Each number is 50 + 10 x the weight over its row's rms, rounded and kept within 0 to 99. Layers, rows and columns count from 0. The size before them is the row's rms in percent of the matrix's.

# k: layer 3 attention key, 96x96, rms 0.406, rows 89-95, columns 0-95
# q: layer 3 attention query, 96x96, rms 0.386, rows 90-95, columns 0-95
# v: layer 3 attention value, 96x96, rms 0.369, rows 64-73, columns 0-95
# o: layer 3 attention output (transposed), 96x96, rms 0.343, rows 64-73, columns 0-95
k89 116:55 61 41 38 53 55 44 39 47 33 55 58 55 42 48 59 59 53 63 38 57 38 56 56 58 62 49 45 56 56 55 40 43 47 39 47 36 42 47 56 50 51 17 54 58 36 38 24 45 62 48 46 57 44 60 44 47 47 48 34 56 54 51 49 46 36 43 46 36 51 65 36 45 51 44 54 64 49 45 42 38 49 62 36 75 59 54 63 71 46 47 54 56 58 26 61
q90 104:67 44 42 56 44 61 42 48 36 39 67 62 58 50 45 38 54 53 38 46 29 47 44 54 55 58 37 52 64 59 57 15 55 54 35 65 62 56 55 45 59 52 41 52 42 68 63 41 56 44 47 34 53 38 51 51 33 53 43 57 41 52 49 34 47 59 66 69 58 46 61 49 50 38 61 49 43 43 56 41 53 59 59 47 50 35 47 45 36 47 66 49 48 44 32 51
k90 097:34 36 63 60 51 24 50 41 45 50 54 51 62 41 66 42 41 48 48 49 36 55 56 37 50 32 69 55 51 46 68 59 40 36 35 36 45 74 37 39 53 56 51 43 54 38 53 52 50 46 46 41 50 46 41 39 41 63 52 49 32 55 42 38 43 53 44 32 42 58 62 37 46 54 39 54 48 43 44 61 39 57 33 36 51 52 53 63 43 32 53 42 56 65 41 45
q91 105:61 39 44 48 66 40 74 48 64 73 61 55 59 49 70 61 49 57 37 46 46 47 42 46 41 47 54 48 45 57 51 48 41 58 63 36 54 50 39 60 31 68 42 48 37 49 64 38 41 45 57 55 37 30 45 53 70 47 55 42 49 36 67 54 44 46 56 45 55 55 64 48 68 48 49 42 37 51 60 54 40 61 67 38 59 64 51 52 54 50 31 43 43 59 53 56
k91 102:59 64 37 41 56 57 42 65 50 54 56 54 69 52 49 67 61 48 59 58 60 68 47 45 63 32 48 63 55 28 55 55 59 48 42 44 40 42 55 52 44 47 60 49 44 72 54 28 55 50 60 59 46 41 51 59 61 59 33 49 57 50 39 60 58 51 35 59 51 51 32 52 38 38 52 58 58 58 49 47 25 58 35 61 56 62 68 58 53 53 59 53 30 46 47 51
q92 108:39 39 51 54 60 59 53 56 48 58 33 44 53 44 50 40 61 56 52 57 33 69 65 59 39 55 57 44 49 57 26 50 52 35 46 45 61 46 59 61 53 59 43 44 34 48 54 38 47 45 51 48 54 51 45 59 52 38 54 44 68 43 41 38 47 51 49 62 49 47 62 54 30 40 56 58 49 55 49 59 86 43 33 37 53 52 37 48 59 62 22 45 65 55 49 51
k92 106:59 52 49 61 49 38 48 55 68 48 45 36 39 67 44 72 48 48 50 42 54 45 47 40 62 47 47 55 63 49 65 35 52 65 48 48 55 59 57 54 40 42 52 55 46 44 49 54 57 41 42 38 49 49 58 58 45 45 36 42 48 52 57 44 35 49 61 73 44 60 42 49 43 57 38 53 52 47 36 70 38 42 56 34 58 44 26 61 56 43 68 57 32 39 40 19
q93 105:41 53 53 49 38 53 60 59 42 48 48 75 49 55 54 32 44 50 61 40 45 42 55 44 70 53 31 35 52 51 58 58 55 47 39 28 45 49 52 63 54 47 61 52 54 59 52 50 52 53 26 46 39 59 54 41 50 35 58 41 51 36 52 47 33 26 64 63 47 45 51 64 63 50 58 49 42 45 44 68 58 55 49 45 70 64 63 28 47 48 43 40 61 36 46 51
k93 105:44 51 47 50 46 30 58 52 73 66 41 45 67 32 44 48 37 60 52 51 56 39 52 70 50 33 48 53 46 65 60 40 35 49 66 52 50 67 40 45 50 65 52 42 52 46 43 53 65 37 74 48 59 51 56 49 60 47 62 44 43 50 63 56 43 62 53 38 44 48 51 53 39 33 60 54 36 43 53 41 49 65 44 42 49 59 46 66 58 53 41 54 55 24 38 37
q94 112:58 45 54 57 47 36 53 29 43 37 56 73 57 38 53 44 47 42 48 59 50 37 50 38 53 43 63 54 42 63 41 46 45 65 42 53 45 67 64 58 59 56 50 55 28 52 61 44 34 47 41 30 38 55 65 53 73 51 53 32 49 46 55 45 57 60 54 40 42 51 50 63 54 41 54 58 61 47 54 61 53 29 43 70 36 43 75 51 44 42 55 52 55 54 62 47
k94 111:65 34 43 50 52 50 47 44 47 47 47 66 54 69 60 41 49 32 43 70 47 61 45 73 53 50 42 46 49 39 54 59 30 47 61 56 53 52 38 61 54 66 65 48 58 42 69 41 51 46 63 53 54 49 67 52 52 47 33 62 47 65 27 56 55 41 56 66 65 53 62 45 52 44 41 52 44 44 43 48 48 39 42 31 51 50 53 56 45 44 67 54 60 32 39 37
q95 100:55 53 56 58 55 42 34 57 66 53 51 54 62 67 57 50 46 68 38 61 51 48 61 50 51 44 47 38 59 69 41 53 42 37 40 42 42 35 47 50 48 31 60 57 56 65 43 37 40 57 42 45 44 29 44 47 61 49 56 52 67 66 52 35 49 52 51 37 49 75 57 45 54 66 47 64 57 61 52 52 55 59 46 56 60 33 25 53 52 35 61 66 58 57 57 48
k95 095:48 48 25 55 46 51 50 37 59 45 54 50 47 47 65 52 40 47 36 51 57 73 46 53 40 70 48 52 60 49 56 45 41 50 54 50 42 56 40 48 44 49 38 65 52 47 52 60 47 47 47 47 41 67 37 55 46 61 46 42 48 42 46 44 40 46 37 66 61 39 68 48 38 18 27 39 49 58 64 62 62 58 49 59 50 55 49 61 72 47 39 67 40 65 47 54
v64 093:50 41 45 49 38 53 32 55 49 35 42 58 32 64 43 32 55 61 47 53 47 52 61 47 52 40 60 40 70 53 55 39 55 41 59 43 48 55 36 41 52 54 45 58 49 57 42 72 60 69 54 51 66 52 56 56 40 47 63 34 65 50 29 53 52 50 61 35 65 50 50 60 60 31 64 68 37 44 48 42 45 55 48 38 50 50 51 57 63 45 61 74 58 49 51 65
o64 089:40 59 64 62 43 28 58 46 41 59 58 32 72 49 56 47 37 43 43 50 50 44 44 40 57 50 36 50 65 49 41 55 57 57 58 37 48 56 42 46 50 49 44 38 40 49 46 49 30 44 23 39 38 45 52 46 51 57 51 31 57 67 47 51 61 25 55 56 59 46 48 53 46 26 47 52 37 58 35 57 39 51 38 56 34 41 47 28 44 47 49 51 37 54 55 53
v65 075:46 56 47 43 25 49 67 69 66 54 54 58 52 40 36 49 73 69 62 54 58 53 51 46 42 52 45 61 38 33 51 55 47 61 61 58 60 29 57 48 64 51 34 41 43 63 53 44 54 51 47 47 56 31 57 53 52 57 61 43 29 47 51 37 66 71 52 62 48 41 50 59 46 65 46 56 50 24 52 43 45 61 39 51 55 44 54 57 42 39 57 49 53 45 46 54
o65 083:32 45 54 25 38 51 37 57 54 62 45 67 68 56 44 68 68 44 60 47 46 60 44 57 42 39 51 54 45 51 44 45 46 52 39 61 43 51 59 43 50 52 46 40 52 54 45 51 52 46 59 35 49 54 49 32 57 49 43 35 36 51 45 31 73 48 56 45 51 54 50 49 24 43 43 52 44 68 64 46 56 68 70 61 54 40 61 51 64 55 47 59 64 61 38 62
v66 093:41 53 50 67 42 56 54 59 32 42 44 32 29 53 49 53 67 62 48 44 53 50 53 64 66 50 47 38 68 36 65 48 49 32 24 62 54 57 56 51 38 56 50 50 67 52 63 47 48 51 37 51 36 50 63 55 56 63 58 51 54 32 44 66 58 50 57 38 36 43 47 52 61 54 58 34 65 58 39 54 44 40 51 50 51 53 61 38 56 25 49 41 49 51 57 47
o66 102:72 57 68 66 50 14 54 54 53 42 54 58 57 63 60 41 57 52 43 52 64 49 64 44 47 44 37 60 49 43 48 64 68 47 52 42 49 51 33 42 49 54 28 53 49 55 64 53 33 48 56 36 53 40 54 29 53 30 53 48 43 30 59 42 52 50 50 47 53 60 66 38 59 54 38 50 54 44 55 45 71 51 43 48 51 57 41 43 58 43 50 56 51 50 62 58
v67 079:52 44 32 49 63 51 47 50 58 53 48 28 42 55 36 46 70 53 30 63 43 50 40 50 52 60 64 44 52 43 65 45 43 43 55 47 45 43 49 51 64 55 50 53 29 73 62 43 35 55 33 54 34 66 34 52 47 58 47 52 45 37 41 32 54 36 59 55 47 54 45 33 50 52 41 52 46 54 52 44 44 54 31 50 58 44 41 35 48 64 43 43 44 28 63 40
o67 088:44 59 39 43 62 56 48 42 51 59 43 29 60 56 42 32 53 59 44 38 43 63 43 49 68 34 34 33 35 44 48 61 60 65 45 63 51 37 59 28 38 59 46 45 50 55 49 51 40 59 60 54 47 43 43 42 47 28 46 57 55 50 60 47 47 53 45 49 61 34 57 47 66 47 53 56 52 47 37 50 49 63 66 43 64 45 46 43 46 23 44 39 69 49 34 52
v68 090:39 46 29 45 43 52 49 49 45 57 47 66 61 60 55 53 37 36 51 71 70 55 53 63 62 49 63 59 29 51 46 50 53 59 63 68 52 62 60 34 44 53 59 41 41 44 39 55 34 69 51 47 42 39 73 34 55 46 46 44 43 54 43 55 66 44 48 58 48 40 66 45 55 57 48 54 49 41 49 56 44 59 54 42 59 61 35 58 37 27 47 45 53 66 52 40
o68 094:47 40 40 45 47 57 48 54 64 58 59 64 47 59 59 60 43 61 52 39 57 48 61 51 46 51 59 47 65 53 42 55 24 44 34 47 50 38 53 43 60 50 60 34 63 50 57 57 51 63 32 60 37 54 57 61 42 42 56 28 68 41 36 59 48 45 56 47 48 72 60 57 45 57 34 45 51 80 55 44 42 51 44 66 50 54 56 71 65 46 47 60 50 38 53 50
v69 095:41 53 54 53 58 58 63 58 58 45 67 57 42 52 46 59 58 53 31 49 62 38 44 46 44 49 58 53 39 48 43 40 37 44 57 51 37 47 64 53 71 67 44 31 55 54 34 51 48 43 51 41 56 40 51 60 23 43 37 48 54 36 41 57 44 48 36 51 53 46 32 59 42 39 54 52 55 57 48 52 46 63 24 57 30 49 53 49 43 59 29 52 55 30 68 59
o69 099:34 56 28 56 45 65 48 41 49 30 48 33 58 58 47 53 42 52 60 55 27 51 45 37 54 55 53 52 47 41 50 37 63 50 32 48 64 62 66 46 55 59 55 48 43 59 51 51 45 69 48 48 58 31 73 42 49 56 52 44 54 40 45 47 41 44 40 56 50 34 44 32 36 66 46 37 60 42 49 55 51 48 76 54 45 43 41 37 55 51 56 45 54 53 32 63
v70 093:48 44 43 60 46 49 52 47 46 41 44 59 38 35 45 52 57 64 50 74 56 38 38 46 57 46 48 41 32 48 57 37 62 63 44 44 57 31 47 54 65 48 64 47 57 55 50 59 46 48 51 33 67 41 59 62 41 56 40 37 44 47 35 46 63 43 36 57 54 51 48 37 38 60 47 67 38 54 47 44 34 47 45 69 32 47 29 51 56 49 38 71 48 30 57 44
o70 099:40 54 55 40 51 73 55 51 59 56 46 40 46 52 39 45 39 56 60 22 38 43 39 38 38 53 51 37 52 47 42 54 56 30 41 42 41 65 50 44 55 55 56 46 55 52 61 36 30 39 56 45 45 38 61 43 57 50 51 49 60 57 64 55 42 40 67 49 52 41 43 34 55 45 32 32 78 48 54 51 69 51 60 52 53 36 53 50 56 57 51 36 70 45 47 44
v71 081:44 41 53 62 30 57 69 39 45 41 31 62 38 53 58 57 37 38 52 45 39 36 59 59 47 54 44 60 61 57 55 54 62 42 57 55 69 23 43 48 48 48 49 49 52 49 65 46 34 51 64 63 39 51 49 44 53 52 55 41 58 48 53 55 47 22 50 31 55 44 71 56 44 39 64 57 43 58 32 46 58 41 42 44 57 48 61 45 45 57 31 55 35 44 44 50
o71 092:49 50 67 47 66 65 58 40 64 46 46 51 63 46 67 56 35 40 50 72 51 51 58 44 41 45 51 35 37 41 45 52 52 50 44 45 43 60 61 50 62 46 53 59 51 55 51 50 51 47 55 39 39 48 44 45 41 56 53 39 38 52 75 68 38 47 32 50 45 48 40 49 57 38 49 48 53 58 55 42 44 42 64 58 53 51 47 33 61 43 27 27 19 46 62 57
v72 092:62 39 64 40 57 45 45 42 56 46 52 47 31 50 47 36 28 63 48 53 54 39 50 47 51 32 45 58 37 43 46 51 54 50 42 49 70 56 54 42 48 45 54 50 49 43 52 33 31 43 50 52 41 21 40 49 60 47 62 52 34 51 62 40 60 46 26 47 50 33 60 48 61 47 61 30 52 47 45 60 50 52 63 51 56 55 42 67 66 49 44 29 62 56 49 34
o72 091:46 53 51 54 40 52 50 29 55 55 51 73 59 50 65 61 52 51 43 65 46 33 47 43 63 61 42 69 52 49 56 57 48 45 41 60 50 68 62 59 62 60 65 53 63 60 26 57 62 50 51 66 51 59 53 46 64 23 48 37 46 42 52 51 55 54 57 39 62 45 49 59 56 49 44 39 47 48 60 35 37 59 31 44 57 57 52 64 48 58 55 32 69 47 62 48
v73 094:48 46 42 50 58 46 40 44 55 46 46 52 59 49 56 61 71 51 49 54 36 53 52 71 53 50 46 54 75 52 44 49 35 43 42 42 52 56 50 51 54 68 53 50 50 44 46 53 54 41 48 54 31 50 58 52 47 56 35 60 60 47 62 44 61 74 56 54 49 72 56 62 50 46 66 55 48 48 51 52 41 39 34 25 30 60 66 59 66 24 55 52 60 66 39 50
o73 098:64 52 51 58 57 42 43 35 50 56 67 45 57 75 61 50 24 26 54 61 48 72 39 51 45 53 39 56 58 65 53 55 59 45 61 41 50 26 50 35 55 52 39 52 55 37 47 60 46 35 66 44 48 57 43 44 50 46 55 57 52 34 47 49 56 55 30 55 43 60 54 55 41 52 41 55 46 33 47 53 51 51 39 62 42 43 59 45 32 56 64 61 53 39 65 54